Part of a small language model's weights: 374M tokens.
Each number is 200 + 20 x the weight over its row's rms, rounded and kept within 0 to 999. Layers, rows and columns count from 0. The size before them is the row's rms in percent of the matrix's.

# layer 8 MLP up, 704x128, rms 0.0843, rows 178-232, columns 0-127
093,218,234,217,190,203,215,164,213,152,197,223,219,176,198,214,183,167,201,202,194,195,203,195,202,203,192,188,174,140,213,206,211,188,202,181,192,200,206,214,222,155,197,189,188,184,210,195,172,200,216,214,193,195,219,199,191,190,204,218,199,203,191,151,184,165,193,198,183,228,200,205,180,194,169,169,176,208,216,236,179,189,206,183,218,212,226,236,204,206,214,221,195,219,188,220,203,219,215,187,181,232,212,187,142,207,154,247,212,229,178,199,193,222,202,223,177,191,199,236,220,201,198,187,203,199,221,182,227
096,191,196,178,190,164,228,135,212,220,182,202,216,210,214,171,182,208,190,169,195,212,204,192,166,193,224,191,193,244,237,215,186,196,186,200,220,226,201,192,190,199,202,169,173,174,191,200,205,204,207,189,200,216,226,203,212,206,209,213,160,226,201,189,207,200,189,210,192,216,183,181,194,170,164,162,158,165,213,215,181,181,232,188,219,184,168,187,188,216,218,219,198,194,188,191,198,248,198,205,195,191,234,221,181,226,205,181,169,191,173,221,203,221,196,223,218,222,204,166,203,210,167,193,187,197,175,224,194
100,165,189,203,164,180,192,204,177,201,179,245,176,229,189,170,224,213,179,228,226,195,223,189,179,187,214,204,198,172,176,223,143,190,223,179,180,205,206,195,227,196,208,218,201,186,222,231,222,234,214,172,216,223,199,188,203,193,195,245,193,194,181,177,209,186,174,176,206,201,177,222,201,196,199,224,210,203,162,198,180,220,181,191,181,207,205,207,184,201,201,172,150,181,184,173,174,203,171,167,230,175,198,207,199,191,184,217,184,171,208,218,212,187,210,195,190,192,209,194,174,174,227,211,168,212,219,204,214
102,196,187,188,205,214,170,205,207,219,220,190,210,205,200,177,205,223,167,177,200,228,189,196,197,199,214,211,234,178,195,198,168,148,217,175,208,198,200,221,191,238,220,170,185,215,203,178,198,183,213,198,220,170,217,169,223,188,187,217,167,195,181,232,194,195,182,224,193,218,185,172,190,196,187,219,237,204,195,202,201,206,180,201,191,247,228,171,222,228,194,198,175,186,230,138,206,180,205,211,198,203,186,217,201,180,206,249,213,191,142,175,198,217,187,207,206,193,171,212,205,209,185,177,183,178,224,204,202
102,209,184,193,228,186,187,147,207,173,178,186,195,175,224,224,193,195,200,177,175,186,204,180,206,198,214,194,208,184,221,188,201,224,214,221,182,222,179,174,208,211,212,191,175,206,186,228,213,194,181,192,182,219,200,196,194,185,191,183,222,211,173,232,172,205,160,204,229,196,190,221,186,207,181,175,159,200,191,220,228,188,242,217,213,201,231,205,208,217,216,226,197,170,171,228,165,204,171,220,207,207,175,189,225,234,186,198,181,195,173,204,217,223,180,214,156,199,193,170,217,164,199,233,190,198,170,185,236
090,203,178,204,204,209,196,203,197,206,232,193,211,215,228,207,196,219,204,210,214,201,190,197,199,224,169,207,184,220,153,208,205,252,182,199,191,176,208,210,210,195,163,191,203,231,174,205,163,197,174,233,206,174,214,167,180,188,197,169,183,208,176,201,213,212,204,159,155,172,217,173,188,214,198,200,227,187,232,215,195,206,183,182,222,224,187,215,170,213,199,201,207,204,155,190,222,234,174,243,179,185,168,240,202,183,212,220,205,192,202,202,211,208,197,199,166,208,220,193,187,227,177,240,178,196,218,198,224
099,213,190,201,205,178,208,226,200,170,162,216,179,184,210,176,188,238,247,202,170,145,198,208,216,185,199,183,180,199,203,215,191,207,218,228,184,211,227,204,215,208,191,203,179,198,234,204,169,230,220,205,188,175,207,221,177,225,183,198,214,208,209,223,196,195,231,209,210,221,220,178,212,189,191,153,222,204,207,184,224,163,181,206,187,229,190,177,163,212,189,218,198,202,206,159,202,184,208,236,235,183,168,160,172,197,220,183,218,194,206,209,178,198,197,202,183,205,188,179,155,221,199,198,193,184,213,197,227
096,162,190,236,208,223,233,196,191,163,190,219,189,223,178,204,165,164,183,197,257,204,173,198,181,180,223,197,174,197,219,205,201,213,206,168,194,207,184,214,181,182,198,198,198,199,192,189,215,188,214,173,212,197,194,184,233,235,212,210,210,229,204,197,192,205,199,208,217,173,179,166,185,210,187,180,174,201,217,235,165,162,200,191,184,199,182,185,190,183,207,209,218,183,204,212,223,193,209,199,183,188,243,200,228,193,186,255,212,196,183,176,183,195,204,174,187,171,191,191,177,145,203,226,191,162,202,193,202
105,202,178,185,213,187,162,209,218,236,183,212,201,195,186,226,197,196,196,254,198,239,189,204,198,128,181,209,185,185,193,228,183,194,208,222,200,167,213,179,197,173,204,209,181,185,171,210,226,182,178,194,178,220,196,175,157,198,172,217,189,208,174,208,225,208,199,237,174,215,194,204,208,163,207,175,197,217,199,237,204,211,204,204,184,201,174,210,209,196,176,209,217,217,172,196,216,219,205,206,204,238,208,216,211,222,215,182,187,234,229,199,178,227,212,210,230,195,191,213,195,200,179,193,165,232,210,193,169
100,219,186,233,165,199,222,219,171,198,168,200,167,178,202,222,185,188,214,212,175,211,196,220,144,183,211,194,222,176,221,200,211,219,191,186,218,195,208,207,183,178,218,217,172,197,214,176,197,240,179,201,185,210,188,190,223,236,182,188,209,215,224,219,207,205,195,220,202,210,203,175,178,251,214,210,224,215,185,198,192,209,212,232,194,196,216,190,240,199,180,179,216,238,188,186,212,217,205,184,217,229,199,212,215,250,235,197,217,202,191,181,236,199,194,162,227,179,173,195,206,192,205,203,240,173,191,212,219
102,226,196,213,193,191,206,190,213,243,196,232,222,180,194,228,186,183,185,217,194,212,195,226,251,205,209,201,211,211,185,224,226,203,195,198,223,209,201,171,185,206,224,225,200,217,188,151,207,178,189,221,170,181,212,209,182,172,181,212,222,229,203,198,201,165,170,195,226,177,219,222,177,189,221,191,203,187,219,206,214,191,210,220,209,258,195,194,237,236,185,169,194,238,199,191,212,204,202,174,224,220,209,204,190,220,172,199,172,178,193,181,177,210,213,209,224,231,176,175,173,190,173,180,215,192,189,208,234
094,216,203,173,214,222,192,175,173,155,189,197,144,180,163,205,197,218,186,242,191,143,223,201,180,201,212,176,181,203,193,157,228,195,205,232,219,208,180,195,221,197,204,220,200,185,179,189,189,206,183,202,184,200,178,214,213,209,209,226,203,207,213,193,239,217,188,216,243,188,176,209,211,202,199,218,189,200,179,167,183,186,172,194,194,192,196,191,184,167,214,155,224,193,213,198,184,195,211,198,191,210,209,160,210,211,199,177,235,221,201,207,172,198,177,211,209,220,196,199,202,182,215,176,231,219,157,207,228
100,199,212,222,172,223,180,142,197,191,184,206,169,190,222,189,215,197,181,215,196,191,200,168,246,223,195,222,210,204,191,208,193,167,191,209,184,197,200,193,181,229,177,203,208,212,202,198,184,205,217,213,175,161,198,200,220,216,224,206,199,159,195,201,226,170,222,207,208,222,192,220,197,203,169,198,211,195,193,178,227,211,223,184,195,170,181,217,199,186,180,207,188,208,206,195,189,148,192,175,229,218,234,187,199,195,170,234,205,218,151,226,216,200,202,246,170,233,198,169,194,192,192,232,236,217,201,210,204
086,210,192,150,206,203,159,213,160,213,230,229,201,177,200,201,187,186,193,212,206,190,239,206,221,188,218,191,204,164,231,227,191,173,167,199,172,196,189,214,181,229,202,195,213,218,170,201,237,191,208,208,212,189,211,204,198,207,184,223,182,231,190,198,195,189,208,177,183,192,175,180,233,196,185,209,229,182,206,189,196,220,200,180,188,187,170,173,217,231,225,175,190,234,205,203,211,192,223,213,203,235,152,173,169,185,234,212,177,228,231,195,159,190,199,208,211,171,185,187,190,191,196,187,169,196,190,188,187
102,218,177,212,213,216,200,227,179,202,237,219,198,209,189,194,193,177,191,204,202,191,214,197,244,181,201,199,201,226,223,202,194,151,207,202,196,216,197,204,204,179,192,205,209,199,186,210,210,162,228,198,202,233,162,208,182,183,200,207,205,197,235,230,183,201,223,167,219,207,195,225,187,224,203,185,241,203,205,202,229,232,202,155,203,211,172,209,206,219,169,212,193,204,157,215,140,211,229,203,188,224,196,181,169,186,196,154,177,214,187,209,213,232,180,186,240,217,182,217,188,187,204,170,204,200,205,202,231
095,206,169,234,184,205,193,209,184,225,183,199,201,201,208,227,226,167,177,207,194,242,179,151,198,193,221,189,207,177,213,208,215,205,172,192,179,196,201,204,239,209,210,206,181,173,214,207,189,217,171,206,200,226,229,216,223,190,240,213,186,216,201,203,210,184,216,210,198,142,224,191,222,216,194,198,197,193,164,220,199,199,203,213,225,228,234,178,158,190,227,192,187,201,219,162,204,175,214,230,203,190,217,208,174,162,175,193,215,215,169,197,215,180,214,206,184,180,225,179,205,212,219,195,195,188,183,195,249
095,176,209,213,214,199,185,198,169,211,204,211,182,174,172,191,222,236,206,188,223,202,218,195,231,236,206,214,203,181,219,168,205,226,197,238,212,237,215,206,204,222,194,185,189,221,194,214,239,193,206,179,202,210,165,253,240,209,175,190,230,214,203,190,177,207,191,203,187,190,176,157,204,237,164,202,156,177,205,216,247,214,202,189,178,204,209,248,166,199,187,173,202,187,191,210,215,196,168,218,174,186,194,211,218,183,215,209,209,189,204,196,218,174,193,175,203,192,201,178,197,184,178,220,182,209,202,199,216
100,224,188,215,195,177,177,197,201,161,187,199,190,200,207,160,233,200,166,204,195,182,231,218,257,219,204,182,222,210,225,208,150,205,193,181,192,197,211,219,197,201,198,176,167,244,189,211,197,205,204,194,177,194,203,201,195,190,215,243,197,210,205,218,199,182,183,217,218,201,175,207,203,231,175,222,227,192,211,208,180,250,182,204,205,204,189,199,237,201,214,218,182,188,178,187,197,186,222,195,221,214,215,179,211,210,173,206,237,180,180,186,194,197,195,169,168,220,204,212,197,218,151,244,194,191,220,163,200
109,212,158,194,195,167,226,197,180,222,175,173,233,212,206,185,189,211,194,215,217,178,185,189,188,192,209,172,224,209,189,201,202,204,182,203,218,185,196,213,218,224,233,157,211,189,188,203,206,217,189,204,209,216,175,210,167,183,198,215,173,199,172,204,199,211,200,177,208,193,198,205,201,138,228,236,223,227,212,165,220,208,212,183,191,223,187,204,195,217,211,222,182,203,208,232,177,191,184,178,237,249,187,210,188,208,158,226,177,178,226,214,206,192,193,215,201,225,167,207,189,196,201,216,216,170,167,187,155
105,177,199,184,158,198,193,192,193,201,202,208,234,252,193,224,195,214,230,192,171,213,176,163,183,191,198,211,217,241,193,180,224,197,202,171,202,204,188,200,234,206,178,196,218,194,231,208,209,210,231,192,189,203,200,213,197,167,162,209,198,256,195,184,189,209,203,209,209,203,201,162,195,163,210,185,179,185,216,217,156,212,194,212,211,187,207,212,170,178,216,213,201,210,227,196,204,194,172,179,224,181,205,180,167,239,205,199,196,203,257,221,211,180,175,214,216,202,190,203,191,187,224,221,194,196,187,242,176
086,184,223,232,213,185,234,206,204,195,172,173,210,205,180,220,188,228,181,184,181,223,181,212,206,197,215,251,184,205,206,196,194,206,230,213,212,181,226,183,163,190,214,206,237,201,189,206,175,193,206,212,205,184,185,220,244,225,202,206,203,203,214,199,191,202,192,254,229,187,176,211,223,223,201,205,233,217,199,212,175,157,224,219,198,186,191,185,184,170,220,207,226,209,202,185,179,194,176,224,208,185,223,204,245,203,183,244,200,183,186,199,214,176,203,206,181,201,204,181,222,241,252,222,178,200,193,205,202
105,205,185,198,186,210,209,199,177,208,182,217,178,192,182,262,186,213,179,195,187,205,181,238,194,210,219,206,176,198,228,203,211,196,221,184,199,188,245,182,216,167,216,195,177,271,216,182,192,209,178,224,197,188,186,199,225,187,179,195,159,239,175,208,203,169,179,223,191,196,207,151,182,180,184,191,187,200,184,208,225,215,245,176,206,198,179,213,207,203,199,196,198,248,226,192,174,187,191,182,193,189,192,205,212,170,202,182,206,181,217,153,192,187,209,199,191,213,180,191,213,201,220,190,221,215,182,200,179
097,191,208,246,198,180,217,201,198,238,207,221,215,188,184,166,167,178,200,197,171,223,194,214,216,201,209,212,217,187,182,201,197,196,198,203,201,251,187,196,188,201,211,193,179,217,197,197,188,184,209,200,205,182,184,195,202,196,222,165,148,198,197,224,220,180,187,186,205,187,194,201,172,217,183,234,213,196,220,228,202,186,154,186,173,239,184,169,168,186,208,205,221,167,175,216,169,158,209,214,206,184,196,213,188,205,187,253,197,217,212,184,191,207,184,198,195,161,213,175,230,177,218,185,240,199,163,207,201
103,176,195,203,191,210,211,193,207,175,223,209,182,196,219,231,201,166,209,174,198,196,198,208,178,188,191,215,177,180,193,193,230,182,183,214,185,225,207,190,161,186,236,202,176,219,233,187,213,234,197,205,242,194,211,172,202,237,216,227,199,216,175,196,194,181,209,205,202,197,210,208,183,181,190,199,158,180,203,225,166,209,199,184,204,188,205,175,170,197,172,198,244,201,162,207,231,173,162,201,185,161,197,200,183,168,205,218,227,205,176,192,211,178,230,198,211,215,201,228,212,191,222,251,197,213,180,157,191
106,185,235,184,164,198,199,194,194,181,192,185,158,214,202,203,182,177,202,186,210,202,189,211,194,216,233,231,184,210,184,191,210,226,169,179,187,200,187,165,217,194,204,214,221,201,195,224,177,228,237,214,235,205,183,191,214,176,169,161,209,212,190,239,235,191,205,192,215,205,264,182,199,162,203,201,182,213,204,230,156,215,168,188,193,180,211,206,192,208,225,230,193,172,206,166,207,198,192,191,216,204,191,208,204,227,199,221,212,174,158,187,192,222,224,180,230,210,203,180,211,208,186,233,196,188,181,211,191
100,204,180,183,174,230,201,193,194,206,189,192,196,213,202,187,191,199,190,181,204,181,185,191,165,222,191,200,207,214,194,192,174,173,195,188,218,177,200,162,165,213,205,129,229,223,189,200,209,185,201,172,214,184,178,190,188,201,195,193,189,205,211,211,211,228,195,202,196,163,187,186,184,196,186,235,212,216,208,199,230,221,216,171,219,180,201,189,222,246,217,231,234,180,233,215,189,231,221,209,208,170,190,199,207,208,202,167,184,214,215,197,159,167,220,193,209,225,212,195,238,252,182,200,197,193,208,247,190
109,188,239,153,185,185,198,196,218,198,178,174,228,209,170,236,199,189,179,197,211,211,192,164,219,207,192,199,204,202,171,224,152,191,209,220,213,216,201,204,214,200,209,190,227,200,208,210,200,196,207,226,167,246,204,212,172,213,174,207,203,177,172,199,141,169,211,207,210,210,181,201,227,228,178,189,167,195,185,197,193,157,232,171,209,181,213,162,217,191,233,205,196,196,226,227,198,203,181,211,207,250,188,215,183,208,214,204,192,208,222,227,173,205,200,221,215,190,196,177,213,211,212,182,210,208,181,217,214
102,241,219,202,188,218,195,197,188,220,186,222,183,198,214,233,178,220,174,212,173,208,187,215,165,242,173,243,183,205,236,192,193,241,197,203,167,207,198,193,218,196,223,209,196,209,187,205,199,213,206,171,209,156,194,190,225,219,230,207,189,237,205,205,191,204,181,189,200,215,205,218,180,192,196,214,182,191,203,177,230,226,143,209,197,186,199,153,206,173,220,222,234,195,188,221,196,207,211,209,162,199,179,249,227,184,203,190,206,187,234,201,216,173,168,210,210,210,189,194,183,189,209,190,192,183,211,195,228
091,203,212,218,191,193,211,221,202,201,194,252,183,161,203,201,211,185,199,209,195,218,178,186,199,193,223,205,194,181,232,216,214,214,193,210,206,226,223,206,209,173,184,216,184,174,211,183,228,210,183,205,204,201,171,210,189,232,214,171,160,176,203,203,218,191,242,212,173,201,184,184,210,224,214,204,201,223,184,216,212,176,182,211,231,182,216,173,226,173,213,193,183,205,202,217,192,182,207,195,192,168,211,187,191,196,231,260,214,166,214,205,176,167,192,150,194,195,185,199,168,200,221,163,214,228,168,159,183
109,190,200,221,215,211,190,209,178,204,176,167,196,163,200,226,156,207,206,178,182,236,191,242,189,186,202,199,216,206,194,187,201,176,225,202,224,230,231,208,175,174,187,213,212,229,183,206,217,207,195,205,179,198,197,170,212,167,226,176,172,208,193,171,197,207,179,218,192,209,185,223,201,242,206,190,190,219,205,232,209,196,194,219,212,188,200,183,182,189,189,185,160,202,209,200,204,169,199,243,222,208,201,142,239,238,194,202,182,190,216,212,218,187,179,231,204,184,171,232,199,207,231,182,173,222,207,223,187
097,215,186,208,189,207,185,146,213,166,198,215,202,237,197,207,193,178,205,199,206,176,203,207,195,195,204,193,203,222,217,205,197,197,167,215,184,207,177,180,222,209,204,193,221,198,226,211,206,196,203,207,177,245,153,216,194,224,229,177,190,219,210,191,225,188,195,207,223,189,180,200,202,196,212,196,212,241,192,211,195,212,183,214,192,219,207,237,223,180,225,206,206,217,188,194,221,206,146,183,187,173,203,164,225,197,164,171,177,173,156,184,217,185,167,232,187,155,202,224,171,197,189,234,204,168,205,183,222
099,174,208,240,200,200,197,186,178,235,212,194,213,201,196,204,204,197,223,198,194,226,203,204,212,203,202,157,185,204,199,163,191,200,185,186,218,218,221,186,252,220,220,182,227,203,180,200,231,174,191,231,209,203,186,205,192,187,188,215,205,206,183,216,206,220,204,173,168,212,238,217,187,186,210,186,203,199,248,213,176,204,222,169,174,216,216,212,200,206,213,216,193,181,232,236,213,230,186,235,195,226,176,209,194,175,157,149,216,187,184,205,160,191,202,228,196,201,181,222,184,179,211,183,172,202,239,222,192
106,210,202,212,179,173,197,164,195,165,213,189,177,209,197,213,177,214,167,190,185,201,200,214,193,210,185,216,199,184,214,177,147,206,251,204,205,208,214,239,235,206,202,243,237,183,196,182,195,191,234,194,220,193,237,181,179,173,187,188,215,198,236,176,198,207,196,197,228,204,193,187,148,163,196,185,190,205,200,168,196,224,234,219,237,213,216,157,217,203,203,204,165,222,205,200,210,203,213,186,202,221,205,203,186,159,213,191,200,180,219,230,195,210,175,195,216,213,187,204,209,206,210,163,191,181,181,202,204
097,209,216,206,233,219,168,174,195,184,181,204,174,174,192,200,184,215,198,170,223,223,221,152,172,229,194,187,198,181,225,201,219,221,176,215,168,190,194,173,199,167,181,214,180,195,227,191,209,187,200,188,210,240,213,193,219,188,190,197,226,174,172,229,207,185,202,217,166,193,181,193,196,205,179,222,171,206,195,183,186,243,199,204,189,193,200,221,237,237,201,197,190,184,173,205,171,217,165,222,182,184,219,189,243,209,224,183,186,188,200,189,205,235,166,206,173,232,236,199,194,194,186,173,192,214,186,181,211
101,212,195,180,214,219,221,210,187,158,169,183,202,186,215,187,205,211,177,199,208,168,219,221,179,176,218,177,200,219,221,199,190,217,182,200,235,200,224,205,194,210,208,220,195,224,227,169,206,191,185,162,189,184,193,206,204,203,182,210,216,214,213,222,202,179,183,211,238,192,176,182,246,208,162,202,212,230,172,187,183,234,204,195,193,206,174,187,234,191,173,197,237,202,210,172,206,206,189,254,171,182,175,242,215,244,221,193,184,207,177,194,236,202,216,198,158,193,172,190,179,185,189,203,192,206,207,223,206
102,194,199,190,216,179,185,227,206,217,203,217,175,221,208,185,183,205,171,160,210,215,189,179,205,186,215,204,214,175,215,212,177,137,198,193,212,217,186,212,197,211,194,207,199,211,190,192,189,183,175,212,234,204,222,214,225,209,229,179,201,164,202,202,233,186,204,172,158,209,188,198,172,190,194,192,199,224,229,213,232,191,243,190,234,217,207,207,198,186,191,212,186,183,172,204,217,175,224,186,217,222,202,221,212,142,221,196,175,196,178,206,220,208,201,189,186,227,161,190,174,198,232,257,170,197,196,202,205
095,196,215,198,200,213,210,184,207,190,182,241,262,184,224,195,215,186,199,227,204,194,172,233,180,204,185,202,210,193,201,187,181,206,143,234,191,167,221,224,221,164,202,225,233,164,209,196,189,197,174,210,198,188,184,220,213,227,175,221,198,214,221,200,181,165,171,201,209,185,203,169,209,181,160,225,197,224,219,190,185,192,196,186,240,204,190,211,206,199,180,212,183,211,180,211,182,185,216,201,196,173,204,164,205,190,211,230,196,184,211,168,221,160,199,206,166,210,186,204,218,193,205,168,197,215,192,223,174
097,173,191,199,189,214,190,173,191,249,190,173,224,193,244,214,163,222,192,171,227,203,199,195,190,164,191,198,201,177,194,211,220,244,178,219,221,205,186,186,192,195,194,196,169,232,200,177,196,212,208,206,172,175,209,187,235,198,192,216,185,166,242,206,229,212,191,241,180,204,221,178,225,199,210,194,191,168,192,196,226,185,208,211,203,211,220,216,160,225,193,169,227,188,169,185,207,186,238,192,164,189,220,198,194,180,196,201,209,188,175,219,165,216,211,220,187,199,186,213,229,210,210,207,178,227,209,227,191
099,217,207,218,169,230,200,186,162,181,189,184,177,219,204,218,181,173,200,172,211,175,153,199,180,184,210,197,207,177,200,203,220,191,189,195,182,207,204,181,208,206,195,202,197,187,231,212,197,229,220,214,189,218,186,202,206,198,232,210,207,159,218,197,220,196,212,231,210,168,176,186,209,202,219,198,201,224,242,202,176,217,153,140,202,217,192,191,165,209,186,180,226,194,212,204,227,224,217,226,184,231,215,201,196,204,186,187,210,196,228,218,194,173,226,225,249,213,200,219,164,207,237,225,193,183,192,220,218
098,206,200,190,198,194,212,170,200,181,223,180,191,189,213,188,206,234,188,165,191,195,200,205,195,225,206,208,237,197,205,210,210,216,144,183,188,189,219,206,197,220,202,199,173,230,230,210,195,169,176,252,216,228,204,234,189,183,212,190,200,149,215,211,211,230,213,196,183,194,218,166,193,200,213,183,227,202,168,211,200,188,178,191,158,209,201,202,212,222,213,191,234,208,175,196,202,211,222,220,206,174,193,242,191,186,207,194,210,210,261,201,226,212,172,186,202,195,209,202,190,229,215,185,217,187,258,204,193
079,210,251,217,227,246,203,223,190,164,212,176,213,203,200,213,166,200,184,187,199,191,202,215,234,208,216,221,202,178,220,205,212,209,183,217,196,208,160,213,207,181,160,196,193,193,197,218,208,205,222,225,190,160,204,195,144,188,169,180,201,238,197,189,172,186,219,217,189,219,177,201,209,216,203,201,195,216,180,186,185,203,181,216,175,232,216,185,227,176,231,223,218,205,187,199,178,186,171,205,171,190,190,240,157,209,244,180,221,181,196,193,201,201,180,198,174,179,214,183,178,218,208,196,208,185,182,199,219
102,212,180,198,218,198,191,217,217,206,172,228,218,188,189,251,207,177,208,208,203,178,192,225,195,190,200,234,230,203,212,195,161,198,182,182,233,187,187,203,242,186,187,200,238,193,204,224,212,143,211,195,235,207,225,170,189,186,170,179,174,171,194,193,167,197,207,185,183,217,223,208,206,214,165,179,187,185,210,182,179,206,239,218,187,169,215,230,172,211,171,180,222,229,196,199,212,221,197,190,200,169,201,184,243,188,207,216,216,177,194,187,221,211,204,200,193,213,193,186,165,208,174,222,207,206,232,202,216
096,196,189,206,217,168,210,209,202,154,204,198,198,197,211,200,180,220,170,219,238,227,193,242,205,204,216,196,196,183,213,203,217,177,201,177,214,147,233,196,206,169,197,202,200,215,192,216,196,220,158,172,193,220,220,218,185,185,189,176,195,237,193,184,222,197,171,199,198,208,169,173,213,147,196,181,210,201,176,214,192,170,220,241,166,224,212,191,198,230,200,229,215,188,183,229,166,210,216,168,219,193,194,198,187,187,202,197,156,197,206,185,215,168,190,212,202,170,208,209,202,204,184,205,191,156,199,195,222
094,171,236,222,218,194,220,239,191,209,207,176,164,186,194,243,183,226,191,203,177,200,186,241,226,213,189,204,215,178,212,223,178,215,265,197,232,234,218,211,181,200,201,204,208,180,182,205,200,210,170,217,195,203,208,231,200,202,241,184,203,224,218,175,175,195,202,198,185,188,211,215,209,196,189,221,216,220,212,206,233,179,203,187,198,170,241,223,193,194,209,179,232,206,191,220,197,199,200,226,212,206,214,204,173,171,183,196,171,164,192,219,207,168,223,185,187,166,202,182,188,222,229,220,180,202,185,222,190
090,217,181,219,203,190,182,201,208,157,194,192,189,174,200,208,159,214,176,200,205,188,219,234,197,266,181,228,190,227,218,187,169,214,188,209,222,233,221,192,174,189,205,209,213,181,225,191,203,177,189,220,196,186,203,190,210,228,202,205,208,191,192,228,213,225,224,143,215,151,209,216,224,194,203,189,180,208,184,208,183,193,186,177,178,224,184,202,167,193,179,180,177,204,190,226,200,216,221,187,227,211,185,189,226,178,210,207,194,245,186,185,217,183,212,211,232,205,198,226,195,191,200,195,220,231,174,224,165
107,183,185,170,230,199,191,189,211,194,190,190,202,199,200,217,196,190,187,192,216,233,209,223,204,195,193,227,170,226,184,222,219,194,228,187,187,187,203,206,184,166,203,181,203,172,185,215,226,167,192,199,160,189,199,193,216,199,231,224,176,174,224,176,179,217,235,195,211,209,183,253,182,216,179,166,189,184,222,172,221,220,212,185,200,205,231,180,222,189,188,174,165,202,202,224,210,216,179,232,202,192,196,198,224,222,201,211,227,222,253,234,204,190,173,214,174,184,216,237,217,198,205,222,212,208,234,229,215
104,213,204,181,187,238,206,199,193,216,169,161,237,203,216,214,196,182,202,211,254,189,208,217,192,141,216,201,210,185,189,209,198,204,204,217,221,186,199,181,199,208,202,199,183,202,165,171,186,202,218,208,166,202,174,251,185,202,162,208,186,186,205,165,171,191,223,185,234,210,179,183,218,208,214,177,171,206,208,230,203,191,186,189,200,204,202,205,212,173,185,212,223,204,188,156,204,177,170,189,218,163,208,241,202,190,223,174,181,176,228,208,230,216,196,206,171,223,220,201,220,215,174,212,225,209,207,198,205
105,170,212,214,206,185,170,202,190,203,210,201,175,221,214,192,188,201,242,176,197,181,203,197,178,173,197,176,166,190,195,193,197,204,195,187,218,141,217,171,178,211,189,185,184,199,228,213,184,188,195,177,196,169,205,207,210,182,170,210,209,190,204,262,210,223,208,172,193,182,189,185,199,186,234,193,193,173,206,191,230,201,190,221,198,218,173,150,189,214,234,202,219,224,169,205,206,211,204,221,187,205,216,229,204,163,164,233,190,222,209,190,227,177,213,179,164,229,213,191,180,195,213,182,196,238,219,197,220
102,189,217,197,208,202,199,173,191,176,169,169,230,213,183,187,188,184,183,208,230,221,224,184,214,189,182,192,222,213,213,191,211,140,217,229,206,198,178,203,205,208,207,181,223,192,180,165,222,190,215,190,186,186,237,190,202,169,184,208,178,197,204,207,186,210,185,210,162,246,195,195,158,193,204,194,220,207,215,225,175,204,174,225,220,188,204,165,202,226,227,183,190,193,191,217,214,213,235,196,181,181,191,180,245,204,163,215,195,196,171,174,181,194,249,175,185,170,209,216,196,226,207,190,192,221,232,210,198
089,237,204,225,174,159,168,205,188,165,183,178,168,212,196,181,221,210,205,205,204,224,215,176,198,175,197,233,203,198,205,192,229,245,176,170,248,233,180,183,180,200,212,160,199,187,214,220,174,170,195,194,198,202,214,203,181,239,176,180,199,213,212,178,176,183,204,200,210,180,192,267,223,184,177,176,213,200,190,187,186,198,199,208,193,177,175,149,188,224,187,213,209,212,192,195,215,227,192,215,207,184,229,182,198,215,208,221,212,179,244,196,198,198,201,208,206,225,205,203,183,186,197,206,201,191,189,211,216
088,204,195,193,206,193,179,201,224,199,176,176,174,193,219,176,186,219,198,194,200,181,191,176,181,207,200,193,218,206,163,204,144,155,207,204,221,206,198,181,147,187,202,176,196,175,239,215,191,235,215,208,209,200,186,250,238,188,189,220,188,205,207,183,201,192,230,201,191,218,213,159,221,179,189,214,246,183,216,221,230,195,188,204,231,188,224,218,179,180,256,217,201,180,161,188,193,196,203,219,186,200,215,201,193,205,195,206,194,210,195,204,186,214,218,224,183,170,164,197,202,216,173,208,176,171,216,199,198
098,218,217,201,192,204,188,197,183,208,220,148,238,214,171,207,203,198,190,157,234,201,194,216,203,185,192,221,194,227,212,198,195,182,235,220,177,194,231,174,198,233,214,179,186,161,203,191,221,190,176,159,178,226,215,182,259,188,198,195,197,191,204,188,227,185,215,194,221,215,208,206,193,192,197,216,193,181,214,217,194,198,191,161,174,219,183,169,199,202,206,196,192,211,231,166,201,197,181,145,212,209,178,188,200,190,202,197,234,201,185,165,209,203,213,228,186,202,221,181,216,175,180,202,221,239,199,232,215
100,190,145,221,207,188,194,189,207,229,215,217,187,191,182,177,176,190,182,188,183,205,201,200,189,212,207,182,175,172,208,215,164,213,224,167,208,223,190,161,194,168,214,191,191,206,204,169,226,188,183,225,234,193,228,197,221,219,181,194,191,173,153,182,208,196,220,179,242,203,181,227,204,175,179,211,203,218,192,173,187,163,204,224,223,221,199,197,198,228,217,223,180,195,217,238,194,201,198,214,198,187,201,200,204,158,182,222,212,173,195,188,172,176,222,196,159,212,183,167,202,215,232,190,193,194,197,165,197
093,205,192,205,182,207,199,197,199,212,189,218,238,170,203,190,187,185,250,177,208,213,195,198,202,192,194,226,210,153,169,210,193,192,183,181,227,201,174,221,201,195,198,230,202,215,204,211,235,209,140,172,210,203,195,179,182,187,192,197,212,179,230,175,189,253,230,176,240,231,184,218,213,212,199,207,188,174,169,195,198,197,201,171,187,182,175,196,199,196,190,186,205,202,205,239,204,207,241,171,189,209,180,203,197,200,222,196,170,234,162,187,215,190,216,168,217,197,190,240,201,196,217,166,203,194,179,195,219
101,227,241,173,198,196,175,193,223,189,210,191,211,233,161,190,160,170,172,160,202,217,210,212,194,186,208,197,194,211,214,226,220,202,178,161,175,213,178,169,190,181,233,211,209,188,169,182,220,198,199,195,185,222,208,218,223,182,180,207,172,225,224,180,172,238,208,207,203,206,198,213,216,187,228,225,236,209,205,184,185,160,180,252,173,194,221,186,199,173,210,190,189,177,207,210,185,242,197,211,205,206,216,220,220,189,214,202,187,226,202,184,200,203,179,207,186,213,191,206,183,218,206,177,205,161,171,175,203